Part of a small language model's weights.
Size: width 256, vocabulary 5076, 17.4M parameters.
Architecture: rotary positions, no biases in attention or MLP, normalized queries and keys, some layers without attention, paired heads.
Each number is 128 + 24 x the weight over the matrix's rms, rounded and kept within 0 to 255. Layers, rows and columns count from 0. Numbers have three digits each.

# layer 4 attention value, 512x256, rms 0.102, rows 0-213, columns 128-191
132160134161149155134136128106142161151126158163125106118090130152128081122108138089089110101135116133101115156092147149111111094143109163133151107140100140138146108097124143122132159141155117
150075135155131127070145130109133121076129124147169156102115150100100114097128051143151141159137120126169080111147141158169147117123130104145140113107144106134133118139120176126124100126198113
140127146126142120124156141114139179097097122184120153187135094102111149137125145066166105111177085143117087153131148154117152126104105134151137128124110132101157150134150125142145096131140133
146120096101141135139140149125144119106109104110169110109172139118136096171111150131106156125173155104120128124149152103123110135132150129123111135167120141065132122117165168143157147132141106
128141124123108125132152096123100114130113136150143141110117111112133115128134144140124114130124139132125111131151114077145143109165158120182118172123127131151112146175115123122149112113127126
113150137147137152106126109149131139129140133122118160130113127117140105144145110137080136136097124137159082136161133125157150098135120123132118140161111133136146168122087145142118161148128122
110167139117139129147106158134117154126144128110135162130150139101177133129136121147142124136154133129134081102159091133148134109135138155119156135132121131111144144123111130108131150111104105
137153140117105156114162146140117139143124154132121144113090117110116148158090136170128122137148104120114149147137121129119157122126104134121109124149147156138159162131136124128121099137142130
091155103145182126129118072142110118117116119130115117103144138142103137132134141122157135088133118144128073154139155134117136115138107144091113116131099109153105128151109112100106137103108145
125115106170107122106133085144110151125116090139157087147157130120131147138127102136138142114165110133100086125116082155095155121136101130130116134155081102142111114106115100150136115128097150
124115098104140125148109082110115105098141134140112096156120099138085128121139144146131141138130107148165138145150082090157136151146115096127101144108112120160099180134136115140126124117115107
113116143142126117150120096149122134115091139105164144145122151113120139180102083148102116118119169118086119074145106152123097137144145090140121137127119156165079133154111143141131115091141133
146131106078124139158151135129141107126138118144146147139142125119119133097143123091113146140128138129139135121121102092148096109143066115128148122169090145139123094110128149143152121111123156
088122116121133136114113128145133086109117145155097126142090106141100132120116179122151104153123146137117155155146143144128129124149151164151121154113122117158131138124080130151106138114113109
128145135109100093126133099102118151169118143142107118137067123145086098126086140137104083111127073119141124127141121136127155135105182130124123117139103098116104112121086127142130115140125110
116118105127102125137105133115096141126150155102163128104088161132166128178084141106105137120159127094108118136118162110148095095157094127076122154068152157158164133093113120104136189128114117
147121153145139151153124163106150135132084156104128119125119156150152114142086150108117133128140119106096084121087136116113154103121121132098141118104107158091126105153148116122150136120129144
168140150100130144087117129146103178138130135138086173124124122111159110121088100136130131118154152130119129110140147163141104116121134171148104126094131158126168108094118135164106101135106121
110150135118147115111146107165094082114111134147109157136067121146147134112163165122109154147088133115125130130125088125136152119168137089149127099161136131118089100144118098119145156165060117
123112124108144117122133113142093105138118146124105136151136159154132131125126082136139153141132140104120158143138117121109166134110155073145088151148119124117138101131165165110154101110146133
095163123085140107131173100119095127113119115118161125124165130135138137099151119144134106112116142149125112109155103153109126140121145139131142116124097104162143110143132128120096139116150132
144133145112107112130108117151145094155113150132105133114095138149126114140110139128132117136116144126141165132111181098124114114126126119146153139095153135084128123133138162161137124102130126
150092176123165141133118152122101140103140119156123130152078126125106119099149175149148118145133151114127124119112158116087119136116141133146123108135140147106167144097118135137121139123124093
144140091122133088148148104102120124118120162138114099120117147112130144196112150134140092160132112116106118156077135111109145117095184136124117133057126126135138129157136134083148147145088113
106151138114130122126120073105137157112135124138152116152111125153105163122113154158116101098118120128136167130102128095115123090082174147147111147105108138150126152143134133165120119153113127
128140130096102131185113104103137139126130100165177117103110128113133139186110138140101125128130103125165144108119107144103127125096118083130150166127114124133132150124142131147109122138161151
156126112129132112131123130128127123113104097081118134128168120142112102091115114101119106145142122151114109117139123162098135147152125168141136120116124155160112103180122137148087089116125098
134127089114143134127127145105140100123130120126123116143110143102158135100138115125110129140118118158118097139114110130139137134134114149136120148120121162112136129119136135117124144183123093
131136114148132128136139153125130127133120130117124100142157135108143101143129171154125145137117139122102128133120145125141135159119106109135113109136155148093146141145115129117160125133122170
152117122110100144141141122142155142144127110124137102106160132116127136128130090099089155078106140154124136125126105117192080142158150132097124117196145132109122138122100142090171128145109133
126130117112119156117092154169170166100145130092132116147140122120139117116171123118104105115094141131158080107160148139082109140127151115126112103088146169079149156143135137160124138151130121
106113110126110114131140183111136118117112136112117115100091161128115156059128120128117112123101086124153141141151156129110153133121134087141130136158137151154159117098130103123110153126152077
139164142104152109130117102096081107136119135127150134101121106135116129126080143166125116153147142130112131110093105125161146140120101144103115168119138115157173133119134126162121123087149125
112147131098099101136154148151141111140137121124136115132085110102092117129153134147124147145104131121106112123100179123129128139130136136136124149141132093109136116117114177131129113175117103
132133131114147161160146176068162133152093168115126136133107119099154141166051142130131109119155115105150134144084112145120127110124134134108157143102136141090143124118126099113097156129127131
153132118153075118138126119104124124129108171122126144109099134141119135162095112139126118151108156147155116135088134117109161126116153127092133124107130133134135117086089127113099120129113113
110175141138095097169117130139144180131149115155138111117127138140116104184160150123109125125144135127135136125147140151103117128154109106106173127096124138125141116121113099127126157084090118
092161120170130126122126124108121113154129102147153149105130094159137097125134136119137104155104168113122127120138140147133087126182115137165183095099140101162130097111098122123079115131133123
143140141126121137117171139132153122105113114100135142086122140116115169112107082125133146124121136136106087166136129091136108117113118140114129100128135116118144150169177164106136088132166123
152098090123137136129142144120137123141159143108114126103106143135135104107127096124130144170144123129092130116101095127096164115138102129099151122116141109134169122093127155146125135125124147
106132142122105150140148114124136147136100136106130167163119115156134116137104110147131115114141139149148078150149129158152107116120132166107125093137119116119127098123117101125131137093123149
126144116139104116114125128131139114100136127108129123128141123117150177102091137111131120145172123144085157152112123140180151134094148149124149125108138136129139118144145142126151147155115100
123125133116143109135144135127112124156113104157116115101138137142142120107161124148143135130153136128117115115153125158138132138127134129118117122097155150158129110120141142091107112088140151
125109149133111123155113141120144157133131117147151128178158125119149111120138109128144134141125143149151132136121101141133157134075131154105129128114137083110166141155117136115147103090156142
153142097152120118132125094136133131133124106123122165161139135159145094118125114127108145114113166128127120133132139111075155132119126152123134120121139147157141121153145145114124120124127144
132160132102172140136117098146162129142174163072116128150117163130110111143173125099120128134121143129147103117130157156125119135140120134116144120146113116152130171130082145136135136133097149
154138122119109125125046131146130109148116121096095140113123177113135126107126158127137108115130114116101134113156181129117101131137120158116091109169109110098149139124135144118121131118116152
076114158152093133115107122132095146122160140129132122147128130130125113090160136131136118114125109145134136152133150128100157124129100118147110154090079103138115147087116126160129144149086119
131146142085155093113141072138167099115117128101106160145161107143153141118129131127096123128146148131119082111159115144137163135130107148144137138087107118127158108136104143132174139130118137
175116137127114115131134151110124149104122115118113168103130129140121163155147135137163122109143140123106118120155113119124098117144132077138132122130143097182107136151098119148098110122138131
154129132115130090162141110118139104129134122119085143139103133143138096112155114127147133109118131134182120134095095104150099142144129124116096125140134127142118151105094130126131111134101108
124100142156136147142112127115117090129117121162153119126129141144123092096149125128132163114094135127127126149154100119139124145189124119134119107138128171093106133074132120157116138124110170
117151149149128115144163117116082151088133105175123112125121112085118114132079150122138111139157129158105164179105161106154107109136125155094107132089135152156113103131122113130143125106116115
126151092146144088122120137131121115169092121108108100149072121091151120147107120127114095144111137108150106106117147153109110160126108111117112127156135115094131137113115123137144158118113107
138100142131136119112120133178148113108132091086093134094139143151150119123161092143093131133119113163103104132159149154127162125103169173158111120091155117149136156166156123136134074131136125
116144121128119145119132142150152140130121124137166066159124146148141122097152175091150120120136165111120145119139137077108132123091146123126085086157115117104162136105140166096158114124148137
172119130139138134119102153135120106101108119137129141139123131132117132152123136102141116164145124135114135151106139126122165102131116106097128130086135127166131111132133118135126133113138096
156126090128099116162122179119179101101142151125140130129120124120162147105109106072109140147137133133132157119113133115149057138096105128090095143122115142091101117098123114123138139135135118
124136140163140127132140111134104175137154103140124118148076118138155104117122116152102162119136118110094136124072125117098141148156174147141126145117130137165113130110086179166093116137078144
149094124146115162139123163147149112112100106121109136156187130107143161097103112090140154115120116132158128096142107151121132149132062142118108103153101164110123159118158115153113107102124168
160111128142146092124106147100127153123138143105113138117115151116128146156137134155126128138133082162108129140114111104157171108136108075094097125125122143141104114097100116093149140148129105
123144115136105118155113093126169135158162099140135141147128138142140146139137073163114124140114135129135104118106126136103130105089169140105155120099154074120151117115128157145133125113125091
147150122116149159104124089159133111135146135073114134124113166134162123180118154097139135157168109109116109132127114118151126088144106140085127128113135135134131151133126107091126149121122066
173127085127099122102166150126113165102156112135123109133130128100128150148140132152131130110129144132095115093143144112109145145117078119115143104126143105123101135142128104123085092162124133
136134117111132118127119115144131123119177146137108134108100131104133123125126138147117136150137125132114106114128109157100128128119097134110199094171158149111160112139138102141113174155155112
122147136127112144163151118137129195157141167148082077123135148162115138168181163137143145153093109115125103146142132145130113141132148158136129122142110133107104115153143129136143103165105108
135113153149115110126121103173158130087100137109121160131089155113130095102139153122116094157131132151122145139102125110138154137125140106151124117172123173079129125125087107138119115119176127
128157125104145152098087076121161120129129147118124148170091146160113132178118141163137171143147078117145138184128151094133100137126106131129140161099111113124118087105161107117131152146063140
114133171155161143154128073108154180098136157133156147140130118119147136144107127146099154124140154085135137138109148123109115117167118137130143099103126153113105119131118128132110131116118133
098126180134144150137080112106171128147106124170124096124165099143164147127106128108106161104129115094129119135104092093132138071096142092130146157152123126124164136119112124119161162122131108
147160121134132088134090093157122135159110115121112145158147189163147123133139129131143120092177091143164139119099144144123121148153162089121122113101116123126119130109144103148126158188150142
094128127074136133145135141128099106145113125099131174151191133115109123132076103147142126175106159065132119141128153118123132160150102135113142113143097158173161109150114085135150111105167092
190128094110148096137127131144156093139113070100154145095109165122143156131106105143168139094136100138142106137146130162154154152137169156146073120170144161145141160086123123152106140117130131
121135149141099124097160163111135142166125151141093115139128093084106142123135141109130080122156165148129125102139085139123121138149132096145160136092101170144108134113132133144121105171155127
086119084099105125142142163131133161122108163120125112110122156153192124118154120139160136157092085110127132158138145114132133155119145110124119143078158150141162131088103135095087124107124117
130166144070198107152125158174117151153118113120116124108115141139168141145122143142115149152119142137129116171114118162154106151100149102130148095092156126128131083085133157106121146105119131
146115129110115129124116143145165150112091111148104100094124140103130118112161080136116153101158132135127141105092140132171147126153149113131157065120143141097108132127109114115092119116114096
163202115070152125179132171110133122149110131155155134112122110143126141089159107171151134144106137100116150145120136149129101152124104145147129136104162112144093168091137154194139128140122104
086141123108111133122110124162110141108152099141145122134133149121137102135172129138113113136132149136164143144098131126155131115163115107129132153113134149131196118118140122135110119141125099
103111126105101151125125142167131131103163119133105122076145168133097098132146156141105171135130151178103111172124135130136114107140107097137169094124127114148138136168160113104140107154177128
126119102141117136115119080128141111114111130108131119128162129141135146156143155128121110115158153125136150116127079125153162160123144144108108087157130160103128137105135118083162164123126211
100175111116119104144127095118099154148129105101167091120112072135129122120149104162132100191148136095094164104147113138103138112103081145141082139118111107117167210125154153108102153104091119
145141117096123093121094102154137126121121105106102187116131140168137153120141094165152138121099107147131179122122116142169125163137129100140144125183145116109111122155150096139128152106117116
121093102155137126101137125155113150079139060108150129178167133097156119161088153137113128101141138105142118112164090123129137138136100135124132120138126143143125127127157124108131126130093167
112130105100121125109149161139140145169085122110118123157126111104176126095132143142114095119150127120132127165120133134121110149140160141100109133125167103092162130105121141125119107127131147
143119135142082137155119145144151156164103127125144118107121131095101169135139089115117121078153136077139132123115156163155160120091090112122114118176088156125138116093141129090117137140129110
161126132114106127125105167116168063149153092136121105129193129127135157100112140130170144165151119146080149112131140125114135165130149086109121127164106140130157156155089159150126119124143140
117132117087106129115146177120102119112143120100160149110119109132126137083119135099127151128126115099128099085106106152144176162126159122166111139127134157132104087127113133148141167129111129
126132116134113103110158140137107154127131131095148119144117129113135123162126096061142177108143144108199115138121152143114128126151101142127113131083116072176111101109156116107102119101103154
108161132126128106160120138135101097124135118175173168083153117138099120133130128166130074118138075104131139142107112131115099168156154144125109151139150151120116122101113157157111158137126117
135153128129174134147113138116131156155164134102142125096144108109129114129171180149118144106129102091091128145149138138108087134136126144142164127098139154105139161144140153150131141156120133
108138112093125116142134126138122115148140152143125127139104126173122134115097055144156178117104112120144138116130141128110153061142141117140111111121121102118120161128146138143148158172148124
086121155125112149059141109144142130131117137113132080103092157121130160122146119123118143169135139112158127141125168141144154109181101174151147104148192128097146155152119173098126124169120171
157109138102124162106113146117146092107121088121136128128119109159115121102077090123143123077130122130147154139118095133145135110142128117139097111156110109132153157117168127119129112118151164
164112112112151139156157161157146162171123142135102125156125138154144144150127115133072108105110151145150130136141107153112086126135152150132171132113104123144126149122114157146127123111189107
102142112094091164115080140122084121127112103104104100129158129139138159160128134121151118105074128113108124151110101137146124129137158166133161154072124130160105145045158196121133135089122128
139116141192112109125144141088092144131093147149135139113099127136114181135156122142145114128113121137098131115114142132108155153164123105132176112111125103141127154102082124147082092147134139
136137101121160091120115106108136121159075133140133148145091100123147112155141062102126134145134182108137107104101135152122122163138093086142139121143138140136130131126164074165099086119154144
080102114159149134161106134118185132130097118149122107146156138131145116151105154125124146147132112166114140120135125131142163132081103141083166168089121134134084157136154107140121131145122119
104107152168112135117109110129123149102100151130105122158124147122114090103110148108122119113087123121094129126130141127098080157085124124130138113105157074125124118137133170078098143095125122
140123134124137144115156160100149108142143118108142121127104149138128127103164110164129145151139115152103104092131119149106114133179145143102094114102148155106142136137152104173125116116121096
101128137138077124110153143115151157107066136132119110090135114124111142088088134102126099164159139135124139167115138123149115125136116183132149151164161124108128119146164143115098087076115086
139133123155165129133109137117162158148138121112110123132139091152134111112144119101134114111099112133152109138155107119118096126085134093106083087122118139140164116141143119094131095092141137
121118120120161095079122136093168104139104145118115090149101172102130129136135160103105116116139103135091113123104145110128109114142145132120147146152123177143106085100131125156179101197159120
128143163118101118154137132092158116111133133099109129084118084129157168082146150135093137145179093106158145187145120143138110107188119110109108084127110130095136124111118133128126116086149178
103097111095161158161145084124145109113157162095159129143133106165111128141104135166098165118119089084133134088127131118143151116129174129108155161132124157108106173114128105126163124113159136
108120109130153116132114133165109139163139174134108118154124156137172193122114140128142124101127124122120128102120149102160152150136136146114110069111114152126115118101097123127145158134079141
124150158132116113095133143128163145124115135128133112151142093147143109142112126105123125133138106108125151134144156129125122156133168134113109127094100126097132150114119159091143110118134122
133108120109118120130152159098140124111151121145129137084161118158126162069154171119155124140112106098170089140137108120116110144159094105124105145099103132151114121160149163128151130110127162
128112123108141087156125124138131116101125121088140147125119180133118123131125154112117157128142173106132152086148137135090108139131152151128102115164152122127104098133145122133120131122128160
140130151154129119132148133152101173122134152148142117135128099122139138166144124118158108154137143107147114142137147156158117148184109120148154128088101149105103105137152200133137110131117080
083103115150124075144145094167128110156143109135120135138115134129103102110138160156144127134119129115151133134129118119103128114127122131136095141175129097099116075127097124126139109172176118
126118118127146153143111107138132114116140120094161132128179100103061135127150075094152135109165187174144118114134136130136170153158099123135133109157134153100110167127141133121121118180106141
138096126133092127124149093137115157106118153108122134139129146127100126161157145138098143151125140123129100088132065133135125103106143099107121165134138127135079112102131144093159120140145156
128114161127138142146157106106123112091168146163129149124126121165092100164182112104095141153114125116154111127139123133132169147090162165145115075141126136097143076140136133118164151094182101
127133137121147129145137109120156129094146113118145129073140102134137108094164128123124116123112144129131089150124154128116078152103120128132140110132144117111107130120114172127136101105174115
104126148174118142132118103123119115153119161109107128134124123134089172167117091114065118121138135159126142156100122084175142139143130125136121114171140153139143151112127153138169111112108140
151089162100110136136128142160158115111079132165143095125144107106135128124134122162151153139154126146073135086155110114126118143130138069141143080161121182122119095130161165151144148128164099
126154140198125109120125142101103157145114120119172161114105106128131091115112130112195122126128187120117119077099153125123121115069088137133123151149109149118114113128100128112129116162161105
107169124129129136155097088150125107150123152098105127152119098141145111121091110159091134148133139090131111140157093168121084148121139119095157105151136156135163108135121078150145139099151127
163119153122097159104115149152152141133171089169169120158106156137119111121137119087154135159135169102147134095120127128150112128123098140085126139156145100133110081155139154111081145141156115
122133117101127176140142110108155146087148075138125125154125120153146128116115152147139177062141138148141176135143116123153105167122139142092126122142139110141150153121162131121100154126113136
137106126182121102101194119095110136126115118150100132135098157148166111131098131159126150110102162121127122122151145109160127110141147124133166146112129128122121143105172127125139111145129133
139118154146115192101160143129149126135118140113144147147124104137084080175140093117130125138116135078101090121157145117145142138076109158176119115134100141120115087090130148136137118095132135
115153122149136143105122116111073142120168134143135117100106128137123121122139168122137108125144149111120134128116125140123099128128133133121116183121158152130147206145130145135157128134132115
154115134122113141143100162129121149141125153118141089144084136109130154129142128116060105088109099124133111149120124144127096136113105140123120148109127136127133084146152133142138140153155100
150142120130149106086128137092091140100097118152108106138117150095126135108131186128136118130147149116138142168138124148129123125115137119086169132126162131085131141134088124116114124122104121
131152157152160095160152133128159147148125096152166119092142137103105126109162147151159154142095152111105062156135130140107147119114127123127127115086110080169089143140123171136088172094167132
130173146097137117131151126140102172097119133125116105150138104162120108143142149145136122116153137116132112143097116116118105106119110175169132089100149138126104127152125125133144142117114145
113165122101160148133124088090110137125117106132148142109132153167112102139125110149101142135102120118121111123085103112079169137089134127153120135112114132102119104117103141132155116144117131
137133101078148131131161086123126127114136152099116083116155115089121122089132155118142121138126154090163109140104140119142100144117149114128095167126119093127086123079130124113121076140104087
091182174103105136153144154133147108106106083123119144119163117133100132128136128152084115121155134163077107120124108096088140139122147111119127083097104158130179120137075146144113157130103118
138142112137137166096106144096126134154121122156161117095132120127126099109089143116145132107098146169105085135153131149170163125072094180111113191164088141141145177148082115125119077149177106
123206146134141137114076088125120171182137134106121171158153129105109107140153150124145129163115111143082156124130113057102128145090136138176133112124148120109114115142117132107111145082138154
148147105150121164165165114133132121113143119132176114136145154147128161110115128158126092168113077071067100090097103092126073138099138144094152136103097114154111132129126074132095171099124149
101160112109122146142125136163154164137097155121121099121119145113117138080092134109125126108094132125137127121099162106158076136086062111125090115167115159135135128160150148169082119121159160
095134109114132106138126118109137161103091096103156142114122119124138070091125085200124169111167141114149097154118181062136148115118070163123165157141097134149120098150124147143120139135107162
125129110073138124148106122109126156191153111097113136128086146115100042132076142088155146149133154083136116141073144141161076148126121163154141100094130063127162115135149152119155102163141094
129132098167125143150121123100084135109139138153119162163101108115145070162140162136126165106080103154173131114126132139127119134154173136132109146129146107107130115126080130125156120151097113
111095160134129132108124109124173122122131120137132139120134182123112160110149108154109104129121136122163109170072136173144116130117109093129126157105131099111143118189144126138128115145164093
127155136114105172148148093157106137092158120113095124103143102137144119129100116104116140095140149151110080143155116090122136127100155111162133101133106149136093095152152105096123108174113100
156089166137179166129106127137128126090115101156072117135154115082165086128111143116120147104141133140132088083113102116087149169140130130108091168139076154120082081137099156101151118108166137
169129112120147158160120104099142092129117135130117092135111131135093120139128144133127122138141130129136122099154138144119096094163102100128114139145120128155114116136113144163156117140170092
116132074148123124136116115130175144171149096140132135114117122119160130071106150127158127098131130104125156125115102130152133158166140131099090101128133078111146144130139144163106123126113104
108117191083113134081146127107150081160134127150127099091105107148118071042162131122105123135122109122154115096114147110054146180119132131092122136161108136110126111108153144109124149153115113
150120143087155158097169054151123152123128158146111177160102146128093136130122118118124176135143117126147111138126147118108109079101142115099104106148189129120130131096138134095122149144122150
109129088157192128152150076075139144085163134111082107130106129139135117112176158139128115149155142103154154135129105176151100150149163107134122120133134109124183144088146140154129142135145125
122108090122071167143148078097146171119184124093126138138124152119147139152116088102082112119123148078133124145125148160113126162174161135110121137110123118122082119152152120121131089153127125
107136117110147159125095127138132108122112126081113108139092112126089111130121087150146158101135154113109100115133134118145129161132140085144115114144124165138113098166136135151101101102077093
177167119103118120171155134096124108110107160128095119119089136140081156111119159139128157127173094126088119118145127127142098128073126116154119117166082107125103121183135150125157141086112106
156161143119122137069102182110144138142128167123131113113126129127149112127121132135125076129103150102156112147133095120143140141093173089140146159129108148163113136112092128173156146163108169
108145143141154155149095114113144169079096111155108166162135125179119128142125127104141141165167156113116104123085127138114086129101130114118085158117080124166131136109074118100115109111084140
121154152120163180156129117139097108136118133130148115122106148151114158148108142122117159114114128119111112079089116115118130109106087136126112087133160117129170132128103095135119121148136147
114108122128127116125109111140139149103112117126110100159160134144136134127118081095158149123153109158112135159097141053164125114126150090136123150154119151156127150143097127114168143104140135
124167136144125127103152146154130146080113113178139134110122124096177104113134149129122161126146124154126092125151149157114155088081044118120107140111099105149135127119102141104131173073136117
146126119134172134140163124124132130110148107149151149195142110167137129110090143102120124129101137120104114143096140097156145127146146092112124120102167116178150137125113157128124131167125101
159143112114101157136105153104140170120108133165162146133141154092087115162116146098139115171116117146146057156130112096104086115104088131193122093130130110126076161143103124142122161131139143
096139150131119155176102110118160151088131128133147150123137160124163092110162149145131143142149127102105132106083109113121119100100132125119144123125095127144142099181103087161137114139095166
118126095157146098163107126156117094108123148135120167118138109126134090133172171120186127124112076124167094145122167116115137106151158176100124167135177135125106149092156147113116138115120114
128132125130150103151099111100132154152118119112118138120142094099129154141110088131135087096114135108095137139114080137095072157152155135111117135088107107106147143100097172124146132147102144
107078169167112141117107117107103117179146133151114131126146130122110142147167103100145153164141117110139105106107162119106157185158050120108123136145130115165117088091108147099140111111090180
117110171149163067148109129136124162095132126114135134091133100147117110147135155110107119141077140143160166131136126113104090125133136141100127159090150132165124120151123114151149109159112157
127166130141117162090148110138194115174134131058087109114107117124119106093120078151115138101122130163148105132117135085083139147093126134141125094098132107200168089061116124094105114131106156
133159121126124109121160097144105136138133134104122125134166139126108123103082102101094163085130091128102104122093137083166121124164139172198152088143128112160131120114166078128115173070114127
082109141092125120132125110109126105135129155203119158150137163152115140104107115122123150122160145111152107126111119145100144144153130080110134123127144111167173116116143142135161113102148160
129214160120090113111116131152123166120097162149124130159130151120113127094129155110148165133154135109132128174128119098120118124119098093145127114121136101136173107100155071162098152164118126
140108117127162141149100105116094121144132122105092101120115105094111123139113092109117075141088115144126143088170125097123143117114174108129156137120130109113123176151096168082115147123115093
116123126135080136145086134105128116137112105112134161147144121096122123125131125118176113149156105130103166118172090099110092183164112146127139155132112170182139133142079095091085130127057165
099081144134104133144091116131094102113121118128129147129077136129145123097127145150131098086157135127127128098152147197148119147124130147104117144100130094101136132143135113099166145116105182
189140132144147086179098104118175125110156101097145162111153111112146148153195110140149133094123124187133125110149109124160154135142184123090155061086116133136149107098112107112087128138100128
116126132145184114122101111184114137145154163092140164133103109116129123164137150129115149123156092120137132126192082089146162178121148145084173109157145161142124113136119107148116117102138094
140096122127112129108162120162132106118147084118189126122124069154177115129107159178129157150126116100148156147134117087158119107120174117133115159133120157087091149100126152153183135131131062
160138134151116167156102130121084207115074193086102154116115133140086135140090120112109137105166098099108103128141150103157143096132078149101115115113139157095131078113071095096143099131134123
109120160125138136123132161102123126141140121147107146127116078101148118147122107116136099086123141152186123159139063171100140135163149165107135131103153125129042115131105129132120157124139125
126120090152132104161096149152136156184147138155100079144156168149131131149142171102089121156120087164139149147124154163141051130125097107103145125134113108173135120138186155093072141142146139
115128098100155144125140101117156136142135119145063132125098123171104153176132144146135153145149112118139113156148127147119148098113091152117136098107143139110139116145093095111142063119138170
134113116105104175132151180140155107075130156121095121100096155107140142113164136129146117086147144139126167061134145108162083161125126115141102140117132103130136159122091114169141108131156091
076080193116146132061155133111096097119120131100124117147073158115132135136107128121083213159147089103097106137158127119146135130123116181130145182150089122140129152163112147134140135107146114
129102168144118106107098117177120083111114127105091105142108130127150121136161128101136104135138108128166151058120102155122128130157133103102112164157090136102108134166146128120134156099166122
146130115081122145138083166168138114137088133160164111128203129136118164097078082126129071150113097166128134143121148131123082116105135086168096132100097131104115164128131109110180130142139125
070113099136146155153102125072109122101137106130112118140110080148137111111134110146109113115112148102090083130128114129131134169114168112170151150114078143128067107167105119156134122129103126
124105119127174158126162120132094099150116135111096096133105088148163171123126146160120163125075165173127177143127083155155132160116149151105121092128151132145057110071120166113131107147091121
151121123125134109163171122132120117143150130184126096084130112060092116111119075129137149110104175134151173158135129092144157112110148148107133073111121112182132126080129161180114121138098124
092123121133089163133149157147072144133186161121132079132134135159145151108153160115077156177070114175117127132118124162110130089160158122150137117076156124117114168132131106113139165111131090
137108202132154136115149134147094106152154098111138120112119136105164146188127115097165105151144145177133125093121137167150146138156136150140136129125114116099135142143088082153115130138114104
135147160154136133142110120112146119147093142071128155169101123141145123088119116164148116087071181173116121144140103125128090167145110126101125113131098114154135139103077146092095143151131160
141115179120134096124111148134165168102115137143133147139143139137133140096153110145143138116137111159168127088113187094125103100107106107050133146134110131125140142120142137122124134140144118
161168152124076103101119133120122144098110094119144145178121115133159100089146116078092163156110123146107116184149098102123156112096149082166094122094140117137108094072169095088148133099110110
109079112137122049176139164158126109124154123112132127141141143098149159112144124153158091131106133147107167140136120147106170122117105105134108147104087139125129163139156085091132135138107125
115123088107136168133088096081178149114144089118114110089109132133064089114118074113106119142109076134086114129101148149136117116091125117152130164171062188129132138153099088116124119165105160
171089154127184086151103119125172132111090106103164096072133137104147104110126087105147179121102144166156150101089116165174108149136129167109161159147071137119143137145103159161093153129141140
131091110081168160159116108125085141102153161081137106155125082138128136151113093121126152102105135146180147110171117131136107104158172118169117097142129134158150154157129096142124099132130102
110138124122134104148142126133125158146114130152098138108166131105117160134086166141090130144158123117134124157112091124140104150121154122128153147119130176122141080174110164122127105116161148
126139144135163111135138152170161164131143116138118151060146132125126104117143106116093137119153139134089111136161085106158112148142129177051160133088131141148139094186144112141124138176145136
148129087139109127152150128117097133182128152122115116098131132117091086149170126167144126133124100143097114135139119148114138116153083112094118139120091166127127116184111150147072108070110123
138140159178116100145147114123125101117150156150156124104114157150107158090110106097135119158114135156088143167075110119134126130141124093110106093198137103088159133137148112134144101150185178
113090129142122135130151129167129090126166135156135126129141103147138170144133087142119101114121131136110130117111133135120073172118118131151132136124089143156117155139108144161138130099130142
142143170096118176125147147116119106108101140168117138125108107115147136108089108092153129114157087155127140094076131174135176104069117127118159096121132075102103105112112090135163137137122126
149108117120130148119157163132127138145168134126127162143156133137144110158139085094172135136154145169102113133142132119113072112132108118139106094121116146126109113147131110149150132136135125
171153095097122134104170144130160119179126222118101090144081097114127109114127133151099132107110143108129151124130141146122101111128116128163130117141150130124115163105168113113116072111156155
117131164156171154113155114114113123137135133181120117097113115114138128154131103157170131081122156160157094125171115113099173167121164105149104148153111162144118150154095142095184086141092095
179105112098119124129150095106091151127095099094102156126118135162117122116137146125141116099117184120123132172064132153125120122161134103164130077128137162130138102156112104093115124129126162
165141166106126128161143118091150131098146149131109095181155170112105089128104111114148091146149193150145106133155097165093107089127080144124123116172133100103149143186109113135111129129136103
121156161116170113132145200122102135130105124142131153122143094186165148110131073154156108176142114165141103113137145141118082095140107143138138136125151070135176120152153102131124118128145117
109097154100137086123157096150129144102106144153112131156176156115154182136160166113099109081127109164148144177056112099110173126128121121101108188105071168118116061126153149118106102122123167
132089115121137093151124109124146101112148196173112173101115105084152151152120117088152149129105122130123125144137142116124125083145102114115100134081120149103097056130114094155113114165114119
155119106138137144131128123126115144152153079135118162116094142114176139123149126146077138127138146157137098150100089105122148130101121134112078150147117098103100142111119136143136124179104169
158137137153129139078153156101113155134111094145165145128138147136158196139134143174100107143180163122120178181095186169184135140112114133146158113100101145125102075079160148168116159111113121
057107144153093115145123077113107086111132187129162108111146099133144128111119125123090097116129135122127155124126132163124088172116170146157136096139121118129128127082121135133149109080103136
086100142171112162077066078108084145138104086108090105148117147127137147116131166098095091147168178102161121097142148137169111096139079182110136106111153165152121101097103112124089121063142146
125099130134143142137123114148138109140118140124139167086122150103108142093098129092117104113093163154084154129127079134174060177125125134176064107159129087112155120145120101121163102114117137
110093124142124117078136107113137168139141112150142154125158126149158095088104155156084108106149139071095160133127089151121167172114157116119165115132094157129121102121106153134083107108125166
049116112103085130113110158132163158068138116139103171126116116142146125052089108181157114129081074144093144122120131151081103157143158133107168163125167153121073148146093169135103106093093158
122128118096129143154103112121131139142094147155136155113136088134151128151108138155127117162128080161168221079141131114151152138163132125127096145096139124117123184108163137085133173136106141